Part of a small language model's weights: tied embeddings.
Each number is 500 + 25 x the weight over its row's rms, rounded and kept within 0 to 999. Layers, rows and columns count from 0. Numbers have three digits each. The size before them is the row's rms in percent of the matrix's.

# layer 5 MLP gate, 512x256, rms 0.127, rows 418-472, columns 0-255
095:507518486524440474531461507510539485489501521516514509488534503518544534575513463502519520485467461487501452540490480516498506498518508506502481509491478492503522556504482519472498499486528472548513495514532491512513501465526490482470490482523445517494512448494467470497455505485530475495530533473506514521493499470462522494515480434499489455476473524506546480489477487520480496538513496531508496487475492495502519517485490534516485539550512487475492496516498518458500499518516517523538520495521512457530455489472497519529481490480504521524513464545487502532499512508492505558490534468485497543525539500482518495471554512518519463470490464567516518488473516460537536464502513482492486502469479506560522523531532519516503514489452515528496498502487471533484551485488487
105:531505496504451500483505497539493505542520478516507526486514487515516496472508504487497467467454485480544544473507510488513497499523519504481558521466478494498468464558493520499491514476501469499473467498515480475468458530516504491466541530516516508505498505498472507507531521482495497474523472467519478511577476485490477492487508423542459515493551533549498536521507486469489465441510446484530470500492487541472525509513525549511510465537528479539495523461519514495493515504523474465525488488480512482507502504545474479497492497495546510559521503467476518521519498525479489532499524489503547487535514488504453471515487493512489519481474516536495493525490470499519444498507495468497514509530503478506494487480525462502506532444502452489475532470471487524515532483520463
109:530533466485516514502518492431519495510497522532486460510532517496447530513526509532455492480524445490510551521515450483466543463499507502506509523496524520481502481476541510516499518529509511494492483518511492511464514498481506467452503506471450545516520489499549492521533477553515477498461510511495491504509488490489491509414516494510496484514448494479505497522559493484503482512499519490527503497541490497485494508502530560493471455514498531511464487486513500566540487504507493493532516490531520545524505525484519469538522495502462461492514500529541492502506452540536473458496492514509458509528505492510477490525498467531502511476502466485482525498519491491526473481508476455522464534506531506481515508498544494505504543450540463510536480525472491503491520467468490
105:519490467490489517497536511501534548517484506498502481499515483486518526520474503484485537492461475523478511489485469480521501488517512530493570530484516481507510523478547498508473485513516558500464526522491523477475500516505499514467501537524515464515505508493450484519494494517544459506492479456480544492513498489541511494519511470518487471523501503450482534526490438520487521496487498444499514523542473526463549536473454468489518479525498481521474523535485508486498491437476492531512507476517502463502515491508519481503447524522508479487416524451497507497534508500452502480490451487459496519512519495490522509441532539506505494528536513511526471527485520470480496493521474533491512505499534473494517523514550497488497514473436493535492523500536490473449490496512465
100:447486518489475480503495544533519497501529521488522492444523495500544558463564515496496523481461475508502531457468504467443474487554464514500508477471502516476510519505492510456506478486479533457465510480523511458504477476465539506540502470480480504443509537499508539485492484500479512516517551520506513486515513502521504475561492466525498463491532467485533509478542552495524540535523529522497541485498490494539506491495471501531521561497479481487500485526482533543498547490505497502520501510492503513471489526525515469522502473531505474514531459482487480508514508530496473473542505484504468476500509478468486475520493507490503465502520526504535529476472519527533489537534448464497469531508471498510494506481481482487556510489468464504509545503488484495507517490496504
096:499502514483476458510493519502506460527498512485503501473495507492465519511571544491477510521465541500476473478489493489519502513507507472502528483489488496444468586524498512512474508520485500515511472467580499473501484514497478474510488534511455507490491486480483480467527521498512498506545497453507493489477473525500497491521512488482509506480497456495467530512511490484458476527452503470482487513474519506540566498512478487505502514500474532452513478533509508500530483513523493550462509533554492510504503437478502508515511549520565508475519524469466490542521508503527471471465484492513534474484494549504542510528515519464458498471479514579511505507439511500483518484531502512502531508463496461512489498496497473461482500515492522482528536521508475504498528496474503
094:529512495485475504550500475512499503480522490527493473505499485546518513502563491486515494476489477514463513534505476492471531548524497538470494499525502482510466560478511475524523486515504547489562525509517477514515523477526560528494542469500524478496491480486483507510479469495523488513497508501482477516506465482516492472507502501464466504522487487494461501522481518518455462467548465502506510480539533530496488539478455524478521479503520509465475504510518506526514505525495515494538483513539529502500496521519487497484466499479493483512480515494471454489517457551481522477490454505500543459477478515454483538480497503493500521484544501465491513483465473514502465530489522499512512510483532503537524507475478528469515451511515533476477510511443446530473516532493392
098:484512533496496487523556513491500543489512491553512496527522493467508503537467458512480511479456493463475487500501480493513447487510491524511550523505492502505507468539520530500473515496518452524494511512529506505465497488470502541512484470433521520459515509469512514501455469511490530502484531452503473504527467476506503510482500553455487465512506522514490507497489453535489493522495490533523487528461518494557479476524521527515478497429474468501505515510526494487485531490497516477487482496512533500551463513450487502475528460488474484475454548486544506516515517523516486471527477486474472521511534426503488501544536495488476457540524541532501495528485491498473522487490509491464493501478522500513510490522573456521526503484507473506484499502495473535498515508536489
096:473519490521536495488451503489459504512502476518522492485550494513552545502498487541482498456519504520522538487482495501510505529492515520498523558455534521498467459500513479429487486544505498464541504509498506495564501512525500458525521535462553468515507453515521494476539519513465498478490470539477487475488511487515503466509474484456545485504470510446446514519490508531506518459491484526484532495507511545532476531485506483511528510474505469480533510461522486507489539521462441482494496531502492466542521481492494509518467500500488536468467495514538485511517475476523522562513479469474508491509478507470502541518477490471537502513514514508518482498456500517469508513515500470498526532468503539481495509470489511480530475529483503535469456517530508484509521489502475
104:438476548485511516503458479535464483522479503525493511511462478514496486498533501510559482494491532502512482478474521492523486463490498521524489498529465537481480424524474496488527478500467491524512486505464494516544453488497543462547521449514464543508484511487524503497520501523498507570518472487475501500469519497554543479485489478525477507564504452517496513453517485503564521513496470489504488552487504504481504486529481491456478528505536523550526502478475495549511549507529493490526480504532498489473485513530530466519522489519503507488518530528483489536489499513491495511509494523496491506489503510494496496503443515476554477494528542490493488434523514493516464516493492503522500497467529526487475485457498465489524450518494505476513475522481470482497510469507477
092:534493496488483533486520503464559526497520520504517501469484471488496458537473499525511489484480505493476486487482457487530492490506486501488500517470501511471450528468495483545553462453531478460519498546525498522522524542525515500500537488491483511528488511466505491501519497513480461471542542464471498465560494552467520494525502467537534530462528481485484486491508500530504474494542493531445497442488526489490487493522487451490519527504505483500483517512504537498518541519466479514512496475485499457510462518478510494476462517513507515498511531537485536538517470483517490505507492478469464553480477468494495462483494462493505487467467554447520513482514494505494509500482525542505502512524506525483499553488510538526539483452518494506511527442502544490470491518504529
093:490508560517492479498512482530488490537505509516490512524489504522473515487494483524443504490511536552495471484496520511440476453476519480528468527484499486532515519506468493509504477527470484518474517456461493491495500507495529483489520512560494553499477540541525509495509466478441533482528491550544505515474484478499510436472487509514499516552464481515524488504469509516478501494526514474506460495462505487476507534506522525520477476526505501595489479536488498505525515447565516530527521475517473523516499489507536517489514531504482490479502487468492496489526508544514537527490505480552510485491503509470555505503499501467532486500552472545502509466499516499482513532499495486511524517502477574495498520457488483540481478517502519498486462489500475509469501515490508
085:487519506509484512466509514486482507520516503492490516506508483535486498492499446492468497495508505537573460485468518528492464505540475495486504527489510496451482518482508533504484536507488482539521525530484502553458476467484538523471536507551502475493468504478518512506526505452523473479532484498499493500522471523511518498464526453473480473513511525528494498504536503566487472430473486508513491494517492490496528482517495490532521510512534527524486527508454465487492499505468502497502450537510488493540521490485493510532542474479510508462465511510524472504531490508464475520508516503509536522456452476462447536484505534486493571503497546473439521500490465506498530473501505507530536497475504483474505493493551525460522532527524498473509513538502517528507488562503484
103:528515457502494511486476499492483565485519485501508495496518528510474489462480503513450481477485489479463517466473473519480515470515480488518548526476494508513553496502532498525507482489497497492544508479496514519498530490558460473504530514501528528523508518538433503460470486493487518480506519520487514524521497518502460493511450514493486459492518475465506547475463501488446517504491491501494483517494462466576537547466514538534554509483516501510539549479511560454490479462519509496503448466552488471490480471490523479468531492499470505469552510509487515517478491526479496492477498499516488472489549488512503518504506490517515528513534507520519488477508518496514531495457457469538472513487453483526491478531480530460503480489498513496521465504501522461495506478518458
089:458476493501509507518530531524533451494470546460527513534515493523491483492507507507434538482500493466499511504519489515478513497542549538530504491420497505458498463485502516497450467481513515450481485475509535486549494499476488497472472480529520522490494512477543446493509499477502486514510454483471511481525507499503458490512510513505523500528507475544513492546517491522502493521520447488504497475482533470479500520513549492489478517551529490509535488545524489502508491497515489516501516516500469549507528480541502501464497506532493541478526448528504552521477469519533459563477507524489477484505541515482464483521507480501524512496510509521562504481495485527533477508518512486477509488472468521465503483508540497501533505506484459479506527480519524433536517489500498
103:524453505511490515512515550501461509549538539525487531522477495487522495502534480512530505473497483523479502469514519506553489483502518492482458503517467486512498502471526511474545539539504483466498485532536511481515499481504490521477518461478505504493466507493514493519514487530520520453534519530490495541507564517451494513456489514459502501483521491547547466508512548518472492501488482513532501506505486473507486503513489543524533518460488503478511530537513523506511471515517483465515506488444525493522494483528536487492495465508502503466461481488446498510495519465495530494537544503500501505541437505492496517443467461493488464504465515529581514499513483507518455542478488441542441487507493540514495481468499490496509534486502531504527538492497515515478511484490484
095:456508528526480550523468480501554484524507519501486549495536480516504474477500525478504550471473507476460463508487460505525539510480529479517485483525533526474492491491490541495467471497493520449478516492513538523449489485475505498486542461467483495457587513504484441516477530492458490517482493445533506522506499496476484477499505516481559504454495457514502497474504516493526545542471509487494489506514503487536526503544499498524492505555525508483530500546486502484521536479507519486515499529523494536500499465490501510498487537490503522526481497522469517502504517516519504522537509555537498454545467462503497480486484510480523533504508472515474510494518496529497475464475518505483468521507459507474494473481493504552507560506484551506515486466487525522500528495517511
098:484526516448534503495502481485491492483517522494469472513480480491556533560548546522498509530495477481441491469542470524517491485504514518534479447506492538516521505478458473475473525507489520512515521496463538484497442486491500460522515468475489496532463504528445506559517497479506464511448497482518526508461518503516470532543484486505498500526546538502523500491501507458509501460457523535519499519485558517490501514509486508503499539535473520499540530492471504511506454497487486497477535472501474536498512526535483527529502474494519506508489519457499499532499506493484483494484447454499470509468485493509507516513475470493551504487509476506518483486479446521501516490536487535477538484510470505499500510547537501521495527499492535473508467457512472483522534535461487
107:505547518487482440475484518502531478496537505531584477529499520546482486493511455467507499458456513543528517521504551497506500545478477522536524471539492470516515493469477519463537555540470508536505468505476507529481509482499484533566476550460514536514457528569477452497523495492486482503497513507497506484518473446510484503553512479533489497465465491549496471511528524476502509485488479508561491502482479524501511505505508453528545486530480500473482475526501511476472467452523482474490531472472491474527494512502471485487527521516490483503496512480473484494500521520473506487490488534518465477516529481532521514492511508486508525503495476515479499476487457497504521506495484522504511521510496548492502476499482489496500451473491502501483516510444508501481471485472503
108:507500463480469502459509466453514556450490513486494466524518489478508465530509488513483497495507469500515502548441516468554535497491479538509490484502485524495486536479544487473486549518498467474474495505446557533511483522504517467506490455481527510501530509501547485524477524526474470502445474501549541483528487506474516572519524511512516478507500485477506536512478555502449564488516514507451520469478482495515475512500529481501493477478524524515490488501452508490474477520541518474518518502473515532513489494496457520473515451502501467482508524489502490546478498466519508462503507478505530469509505453487500501509486468501555526526497508514525523497473467478497505490498493529491501486477540524562507491457509522502462507486540466484522487516497503510517478495509500
095:531506509532477494445483467465496485435520460477458499530505478530497504533461525540521487511512511476537499516464466486541528499492502545520529506468461514527499515506470469495508460494501523455521489537516533516492471542519482508486504507462535506555514470517464528513527513490500538468537510497476534479516463503519533506527470450488504487534517496514473473532517494458464498543494489506507443498456505539482438496499488488514509515492486497531492511517490512476481495536535502494471485496488500446532515484482517511524475497517512474486466478503475513437502497529536511496415494535513497449526501482563495506501465480476501471516522501510510497516502529485492485468500468519524478483518478473458464503458517454507476493518510511533514501498505490496475521503512483
098:509447479450479501492515511506486487467471475518453491523537511531507511506498490517526501528533456494505530572525489489491543500514493483519466544516482489495504505491526450520547507478517485526501502498464472435516523487503482463513493548526480481503483547523460495509506529542502440517534494535509532506516487479501513500520474479501493475497450538495527470486468506475536493481518445480520495460514507490502498467481494522464507497484525504477478504472496505518524521499462546517541491504515454513478517532497560466492499472512519470514468515511548499466502524499513502472478467559493504483529516487491499508520498543506602463491530528492481529481489475433520474490481516500489506483512529484519481489498505508539516527497489462489468503491499504490491497494517543
102:544488517499549525476506470543500535502473510462502460501483548535525508502518500516478468474485503502467560495479524481482479511495491549510497504507497494471498517536493470502527521469470521517467505477495499476509505500496482523507512526527503513541532473491444453480503517487532457457508441492537477554523505461519511549509461510458479502482528479518509509520488529519476479504487464543492484487492455473477481546532492485499438487487520565506532518504501515510528477486457475494516504486494474541475496471536545476499538473501537496515497507522488478508549501508473503508518511537543485462495527517525518450503490519498514536501522487563495507505477485486537470528514491484513540520523488503494505479524513498512501551510505529483511470483538542496463536483495458
103:530518472507495465500507436492524523475474565490480476527499542482482482510509528498525495535483522511470496467489542498496521467472555511501494497528486531506474497517454514476523474462530467478508513511498467535494494500509492476533472474508503545502528519475501505465475476490517499506486502461516568475509503496525481519521546493512480468473493519524507492509491511495481507548509514499481508509502518479513493527499481573519501516459521482517448485542500531441488462534508548486519515470489497494483476559462483489513507510457500466506483477501502542485499535499520485513497494516561500462456500501513485517489491527506569492499482505511500474484492478443517522484528512504470533488491505463482496511521514447552515543494512496505462450508521474490548478478488552
093:506464511543497455514483486500471543504515459517510527457516478506511558535509542515502545489493467530491533480486495490519505530504481467499503522489484513500491498473486478494490540471482475490494492475495515529519496497458537507471526556462497483530529455522541487489514519490487500522519539511509463490489535496512469528451517507545519470492492482512485529495503541468487502500518513508459547492510502517533534543541537488534507483445459521489479453524458493485480507474512511494492543525528507505543480526510480479463476498529509501453501521532512497488515491470514497526530509474538514480473496507461504488507533466486474506533482497509483523555517541452528481513470516520490515510558525495489470516516468465478450536488469475544504512500522472490560489529474518
098:506525521482535482486493536514492479502485496515493451492492492454498502478536513545522448554521516474483522521512509514493529463493500520521544510535499512503506507526498522540518458509490476513467552538480489479477508498471512475486528499526539502474481507454489504520500451451514516515485521500526508524505487514458507477494511503484498481468497500502514563480440462494530554497535503491487495561473518519508490501522468495513484494511498511523520456483523493487452444455519499494500500534521498485492517492480556485519508545481541519486505525517465513527503504464464512491516475534495465526495462433508500503493501493519465450494505505506478532471520505474534526484466483463528513493452501481452481475477516548496515531513528502496475511489559516558519478494539489
100:520552462450537473471521499496472541493502536489524493508512508501534508508529494452522532490532538522508533517533503539490523473487511455507479513524524502485499530490488465507565482494534478488501513485440537521492479494434475515487479485481522525499487543505490498478504523495477470500518452483476521512518474505471523499492520518493480516501548518488535469494509519506475454516547468497484460504497544472521470487538476439511516492495541516502489511499485514506529539518523482527504505464495524481463532480479512515503530466506482506468488492477484487535529500477515514468499463551524501508522521491492529479519510478522505515549523531555511527473499518459473553487484491522439539500488510457492476517484496472515511514503466468480531521498448525519525465542487481
106:509472501512475512511532549499524484500469481489486482480525526515491497531487511485471468427522505501525509495543516511500517474482480523530476527517527484493483528517476482485520484546503486485467519493514515515517527493465434495509458471499504512496468493535478475527502493503481497487490520484503507486503469528499479474455487488548492538474484544552460508433478514484483517464494474535542571502536468486524471522479493489489468501486530459485441487501499482468519512522510504466496497479480499528502472494509501440523464509502500485494510527483545493529556478548504508498488509499465485561489518479515489497518502502446522525506500482516483491444490517505506480534495464492474505527499526510523529548545452489521525550520531501506462470518488457483513540507489469
103:479490496474520499490490487475509535546519493464479532490531525514457528464544530507492498528564478451495489574505517498487484538510526494536516537495513497451487530510503519519512490478490503467478485502503482489488491549475491494484493472445487520510507515504502493533491525457480481452503479485508484535495507482491512506548526495499474459503499536484524491492474514450513497512496508466499458518512473524497497502479444529530507503455533497508475518496497501516466495482482519508488520496496490480486516522541532439482515520525461486546538547511515515543521544475544453499502483477542475526477519518509454522491483522482523499503516539547514506492475518491481532502504535504549504518469509481440505465526506505504512481486455499483455527540537490525509487483433494
099:482499474537440514525545526485512484523520498476470521490449532468531498511501536535517494540489489506509523481483482488481546524490514499507465532494488470460510508528498479507552510497536462504506535485502539469487530538492502518556471495514478467520458503502495438510563508523507524547496489529532489503470522488519536520481521445522475492478446527491513470532459518491518526494501505497486499530505454466506536481490485512489496478501516525509485463490460536525498482513519481464511531479469488478508467478507515505489485557488470487524505542508558458512524529449480506511539516557478501484494479529518530495546482495506516477489494487493509483504520465485522541473484512483540493525528515526493508502495493535575495467490505491494503509470482492544514466503511488
099:556510539483507468484528455502509494503474487507518526465486470504528483500485511469509517487493530530501483478484551521497508459490508534469473496530491508522514487475502485504495483494455524488490529545479508502474501494462528522516479480500497487456472492536512425497522509491588501482506489476474475541490515498526541502505489500534497507529501487493475467500501533485527517507493459484508438470492485499524466512511478512531521530503490478508472499491486518531487457505466514532546495518458521502511466448450481484492493534494505497504474552547493531523544570539509555497502496473482511469477532509471465501474495497494486536499524492545511496543512471503460530542482498457539509522509469512496495532492505465543533510491489497496518490486467530545507492512517544
096:522561538514551471485503504490526466501512482502544523464492436523497480468505516467482482522521521500495511513473505486524518498475467510502509501488472463524482468513568500536507479489543504482542478496498476508523484507520492481505512500477475489529501493468515479535546510498505442456463512480500529527504518503529483527491493527488488497464505489505484511480543533549523481499446450475513518469514502507516476490491514526498468487486526511519490460543511519509523498506502480531521482510480472504511493480487522476531485513467498524519514551447469517509476503461518488511461466482523490525433503503519551536492473484499504541522440583476469484490459474515523462497476487501489523472505486503508517456481523498471498477483544478496492501479524515468504461499549488
098:504502515505498468474543534467497507513479521513499531523482543489477548462526511512522480504490546523506492483495494477480523463498476519463487500520489527497495569469511516513478515461500495518511561523522487500526495548473533488528505471485507526505505478504499523487481497507537499508498509510492534506474491538533457471490531507458480495455480490536507489489471510468525547433486468466551509546504452481551530509526531528529500487530481502448498495503490450531511482495526535478479516521506470471462509520516474472487496494504494493525501609515486465489530506504519490475501477494475461508504522520495559535477563489522493480511521513482519477492513510459514512532481523502512531492466511488462517486498502542510471475485527475494517517493464510505515481476512468
099:478504481507487486473485494489550507435512482461543486550525534498513502466501553560484528459459561488516537492446442525518458479501518464506487527522507497500503501487507476465510487497482515497494476519481549503492530505527488453503487509488533552528495472518526537515496498551478503452470481474472469531472500486517510495525516520489479464498518463532504506461473503543489470483521498482556522500515513539516470511467523518468535506478505523513477477473519533475523461505522515507501519470498509433506498524482475470449483456489505496532528511482468515531487489536491507468503520507502512493512478482478526483522463522527465483520488491456522475495502521513472508488523567511503522480500461506474455497490525504525538491492503456496508519506499486483498504503497532
102:533529503495508480426517490494498526508515544503506479557542521510461473482496486510465532506447525514507529479482547479523517503489498449505519518484460479510508471514500499519500548491479526469483473469468514503493477533509509515504544473524504533498483469483512478482457489473556512491484471494543495515477522507544496533477495496501486472483429490515511499509488518526481509497508533538484488485491501437478529514501500523496517466492504460488517522484502530493483455517499464518515541497532496545496522493516477544492524504503457475566517452502468527517512523446494477507509520493477538511448542449498458487492517501494512522474461526487538472498515529517523486517503503499501502514519492494465493484493499514564491513513517530515499466519460452465503491437499506
096:462472457530465530503513560511524515500459500496489480461447494442527488518496520481469533503553481486523517545491473488537488512501512521529477515505469536493523503518493474489553502484518504507498481488514510479457478481512486514491529512495484541502511465496494497508531489496491526488515512492508516519527491477580470478548520459487506511479522502542504488477526519501512537526499485449543478518504482482486539476499486450540530491517500473483481524571496458535496472494515507497523518463490486472575529502495493529544515479494492527521477514495502543558500484523490525477506516502464478514541509472510495508499502526500496515497555502510521487513473498483467505531495540514508473459506516546497564548501484535510481514489522526509467507518484509508503503494503438
100:492452488521463465517485503469503496472494468505505505505492476506523468474538500483461528475504529510476489465521525527483505493482496497515528523458501491503502504530495523494525482491479516496429538424517491483495496517480484466508518455504535497528515500510480466446491476487475520499502516464474472465456509534541510514499517456489485470487525510525492493460486492512529513544508543511481535452473437541477503501513447534505511488532492464536504495511534540473502473518466506509436506499526458466476512492499533522517518533448506521495486512504469500531527541482508506497512469485507534446501522474524513505547508518442522483500503501512490494464502534497502490531562528502522502515509460493505521513496508476521546526515486497457471509508472443507472518522489494
104:517462528531499453575499539490481494498503505477494503525528534508490545509542509460479506513509495496463472489459483524506517530545550441478507494499500486494443545529522498513510491518519495508567488485512494490511539454540478497519516508494503521510464477538489494523538475492535517465490494476460477490482510519476484461513495465495516508527471508493544481464485480508472538503516516501484522497464499534516492510526495468535526478448487554492466500453504514548512468540522491516499509509514532463503472510513489492495464482486501489529471543428500466496470490493508507493509475485505515482505497525522509521518477513505522532506517533530483468465492473483504479470495490498535505487501516465485457487523454486533530437498499539470503454501506519493477521535494453
098:486470495478504479519495552497484537491444489511506531520514531504485535502492523508481496494557492502505558524497478527529486467527493522520486533478499499481508501503472491491476551488491481489507504509507505521560497528486506485477514535498479462499515502465520486492511503502491517537486448544511510507522549519527508477542541469571493508467543495517504504468466475489537470503443508500477518477499491523519510477542461550521484473483496563513472477494525466484524497498506536469476535462455511521509494482490505489502551482455540521469507488544493479513478519471509490540473509448486532506485489489495514512562483507495504459555463518503495482472501479530494476496483479481496468535493505501542502508516511494531540446501459524501522480545521482504487474476521532
111:543544499494484467487512482507545525508524496500512489462528526486506542553491517502534481495494501514535485541506476489502528477477531519560521494496495521479498508495529491513505518468473506505493520472454517506467502469529469487502477461457488456529483482499490526520506494525420551519506506512489482490497520536503489500433473487515484459527537545535513510485437485500506480506472458513488517458532504508468521475508455501494538493506525509503457495472523509459507529528556524488482502496495527515521491479511536530498494531483486531479534491496494472455551488541477517503491493548533517505529503457514519486473518541510545488519472526532516476515521518528501502555504487468486505464521502518496474483466510513495458498488483486497481465518481537476465461542527510
103:475499509462439481523499524535458529512464507495506497504515496512512496501512555514487482457531486538533505477502501444539526510526539501482495497466487498544505489528507464510528537457513508497484497465498515464493492520476531522516487475511486529458515530475473506521521525474496506493488495490493507475499457490496482489482511511529503525499509510502504526510464525464466494464481507468524511503451546524488459509493492478536539561501536501493502514537506474561503540522495528526537529501505510514475503529521485488504471483437538508509509502479511533485534477440466498444536516494512494503537468514494480463475533501520530493530509505474470446494476484483499539491513499550500522490557495519472480501506540496531450535507515507535465511456485510530458449501489503
101:518523518498537487499484502507483538519527463501502502535516461502514484534467476497505503478473480526495498513490511521492517523497506517523528521492453511492534508519484488515457529496446470515494484518503542499472537556529494511541504517529503471503516531478493580489505512452512508506504581526485505520469506550476504494494470505515477480466508485476512479496434447479504517524496532504459491509486470545476498508515508549475509532479529538506489492472527542495508495492496489476498502522514515522504526487464540499471461493471474473487483505453506514503472561472497460474494463506495441466526488515514515466511479474490489491494466505478498454475482466502490488495524558518482464527528510530542488500489468447503522498483468504532503483497493558460538494479530502
103:467487465484523499538497486518508504522466513511499467536505532511466508527490488508476491467453545528482518544506514478463511491512502512519520465537511497529505533490486521461499529525478517548471509495507492480511449525486504528525538569525514509530503540518518490449503487505507538518535483495470513486485476473463501488511503535509534535485498479444499518584568494522474492478472483503514509481457451496481480503530491493506514558488511508519510544507504451497524489551497507522513505465488524465510500464489511460523503490492521505495491527494526523512510536479475450502482506466486529523501471523530520494525456554460475512530544507500507503509479525470502563495491500506465482499495534493540509506516514488512494492523483531504535468480551538492524474496479522
098:492510511510501495489459508510470549487478517442512542526489469536518463472510514500545484498507513569470469471490532511485549544516535447463490479491521523478524507509500473522520517462503480508536545517507493498525498517526476491517517500548521505467495475468532505495520511480515514468453501529489519504466490508465473527507498573497542510478478525570515512502495432493492466528463498476475516503467493487526462493493507492524480511517536515492484486517486507488531519486498485494494494541487479467483509535536572478532482478461500538530486472458483520501513516484519468518480472504501489468532499526497499502485519511493474471492535520493513494531505473491504508492500499478514477513458511459489506469515483476543491524481569517510532483501459522541496472474467462
098:498458488516457500510489498441495502500489546522446498517467485476519506533508520493495472500537527528527476462525534479502452516493481504492533531507497486481496501460492521488475514481480453486428506547529522490482540497478522483492495499513533456544486505446553467501519453487513509490477517513524511508480514522522505516524466539461499455529504488490529522460523486506495516513484468539483499526522509534483511510475481492513503509534498499493500486472459525469480473491513468523522532521547564531543546506541486511535501494524494467500456486514434495480494470515528442462508474514495530461516539501501482520489491529507506525533487530534492524491497513528499491472511505515543523461478439511477522496476489490492491509496462470487461503526487520472509488509500505
101:493462466571501507476493466497495497548468495493491486493491439521444519497484478488539499474493496470446508505480519521482500495468517473496510520521528482530487513526537539492556494509485492459507498500518478467497508495465508474523535464503523469504492492490520473503549487468515498480474517488514492510530473524486510488528524490531490494462517526500462505491487491473515475548482481501510504539502496506505494507583560527472476522513519462498548508502507485513556511512500519476489485501521478503509449530472498570442519494455514488467489507493502507508546543489506496508468486523481537475464488480510515482491504501541474519513486498572514493498497462433527511497505512530532504529504523477477479464474522518466491487492525477520521507563511484489472532483487499
096:530528481443518518493446474479473459491497475516500509491500519493471508498455472557496544508500507424476529467486473529478512491502511483495466538522493456512529462528549507483481489468504497505523485519500452519537521544465477497547500534538468476443506519510475531505547530474518499486524488525476485484535515517460503453492503520493544495504465534504530547521463493544497526490509472506490490542515521501487506506502500469473494495542528498502525526505446501502523520524523518539494498551472519492522514524491483516517499534479509497490497531546514559471509518480540492489486484511511494486530488504494490477480525516491493519480516499508483498459514511497465504479524543522467491491468515546478493502463490456520487504502461527513508484558482492502504550540462481
105:523501495494522496493474532467486496473502493510500486516530490475517491515479461511469544485540539525527539525533498492483534471549502494481449497517487510527534488499498509491509478510468514512501484551534501532498492506535481487536488508444478482568477473523504550553518511450506486469526496482509465483495515512511514481504480486479491498485492540467509517520523506476481525484450468458530500495458506511491525515498500563513472549523540473505488520465545489487525529490505493506464531474456523489515517500490505484524469512514518522481514497500553515526523498490499525564463502508523540503500523506461491497488478498527523559498512473508527514387489483520508477471535507549503526531502495538479482485489487531466470484491509495462514490478485478493516519495527484
093:483505484489465470431501545478495525473500492479519521489487517485456505498540537514484478525452497523504469524533471504485496499450487488477499494464514494462495503517483493481481557498501496497521511524461502484414501500545478491536465496476480532548502498473466477494505467515547545532498530502461506531531481555524459501495492473520477473485492498505498492472517489482485541466504458513498490459510494444473519527458527493466505510491507526546513470507499451507487481504486510523512507548528495482532517488494483471521471509461514486511513491519453509508510505526485518477525504503475459515459450511488454478512516532513504475488510515523485463473495493499456475487528497555516497502495486438511500513485511485515556484484549495504477480471454480519477492534504470
104:475511491476462525467501457486527504526479531506503486508529483493500493555568508495542519502553507499467514552482525469525492496488495490498521479470469439486474514518499546472487517507484468475519482505563507470506473498483498541495484490479485474489518479508476477520523512510518511519497556499560500487510535503524491503511498467525567486513507543493504448540512507555541461470476461495520513513500480505502502500487447493488530494505493502488498506498481506526468514505492525507497469521509503493519513512514470519478519521501425526483472459465462471459551529517466486493490496463533491434506552483552488484518451525477499476472498455488471494500474518541506476495484492505490492516504552501465506487514456518524494480515524526493501537499488514490485470498502486
099:517512498502505482491517529497534500504511500540517489543517505522536562505517530467485499484508542497477517507475535450524531456508486495477498493549505524467496462492481474475498540495479470514528479480528491521474510513512443515492505500484491477495470508516481516483505477517480512517474521484555507477517470532485514467549537510472501467478480553536537460528478524524538512508483514541481521466509500556488517504497458515470476511514547556506528522509509534475487504584501492486525511471467502512506470529522503494498552485484494522452513513511485488489504528462545489509502542500520527508482530499514531486472524563535475484515484472512508465484501506477516495506498514534552530482506513498486522483517457487511496459552474513499448486533465469475499502522531511
108:472478473487495452506492493516524500467487538525510495526482523482563484480488489498490502496510440510504528534507448538478473547491521538483468519488470543458504501496510555520541466478481450458507540490499513514481500495467499518497526545501522535485495525484474501511496535486462511534486506476501480520526490497482533523515521499494537515494493515446501465492488533502490488495474531518450493522500505458499528520497491503529498476581511512470486506476511466496534452518495545499546562514491514489494496446508456534480480512508534480486473511507507499548502546516450543467492456518485540540499507544514499519516500514477528489477491467504519506475478524467518486473482525468517505477492515531468496507497498521517509502503494517489495489499531526502506481576465521
099:519534516527465553473497483434489506502490512518465462475482414469547475502495506488486511492509483495506535503478512494485477497456556472497529481528500506534526496535533515529532500515497491503501469471456502555507522507513461507526505471495504507503517580505539515514522528547493501522475529495469506504498483500522461555526506486527501448438457464481507491483487516492475450490486519504507515469535490538490488460489528505514426488482534505531524473485495452495474531485506475501492489508496508512538502506474482518482479529513493463514488474530508457497469516517473523514511475491471519521490493513494494481502455474509523496535476491523493533455486497476531517475503452490501498490500467501516483520453491536480463491484499521512495491491529523507492530458471536
105:446549473494477485500506484508471494497515500481491498490461458532487510515468523487480496496465504445449529467453475509492496548485478502541510529521497487521549512519490523521463537470477481506492480468467491467549528501530516507503488536520448471544503460529518529475484489478510512491500479469510490531543470520525522516466472464501485475515479522532489551496518508498484499474480518541540474539487489485539530479476507522535535477515507507496517507463490529472474516520535498508478546474517510502513505535496486506479466480543507509430498512471534518508509491482483512449464519484504501485504521492480516488443544496474499535529474490480508493484490541543490486508483498446488526466445501502495531492482521493516514475494521528482527522493531550515506446486489485
105:528508469529508489532501499509508510538498481475534505462543508527513506466489488509515481453506479491491539494537450504494478496557506499521518512467474461509501521536514508467493540503468487475473471537527469489502467466487504508498490492482486467482483461506525442451551505510526479449534470472446474473500515526519459501511456465515510544563509487484493505508511455481440505490447508484511522507460476547540509522482481492476529498502533521503484514458468531513511501518514504486492496514497518489557476530465478498533478497517497555506427503504450525498459483544507518494495501484467535511493513499483490530473501500493471530491509468507503506462467533487514512513461460475496515471477513497498508442477515538514511529513479484506527529492523493504510492508486488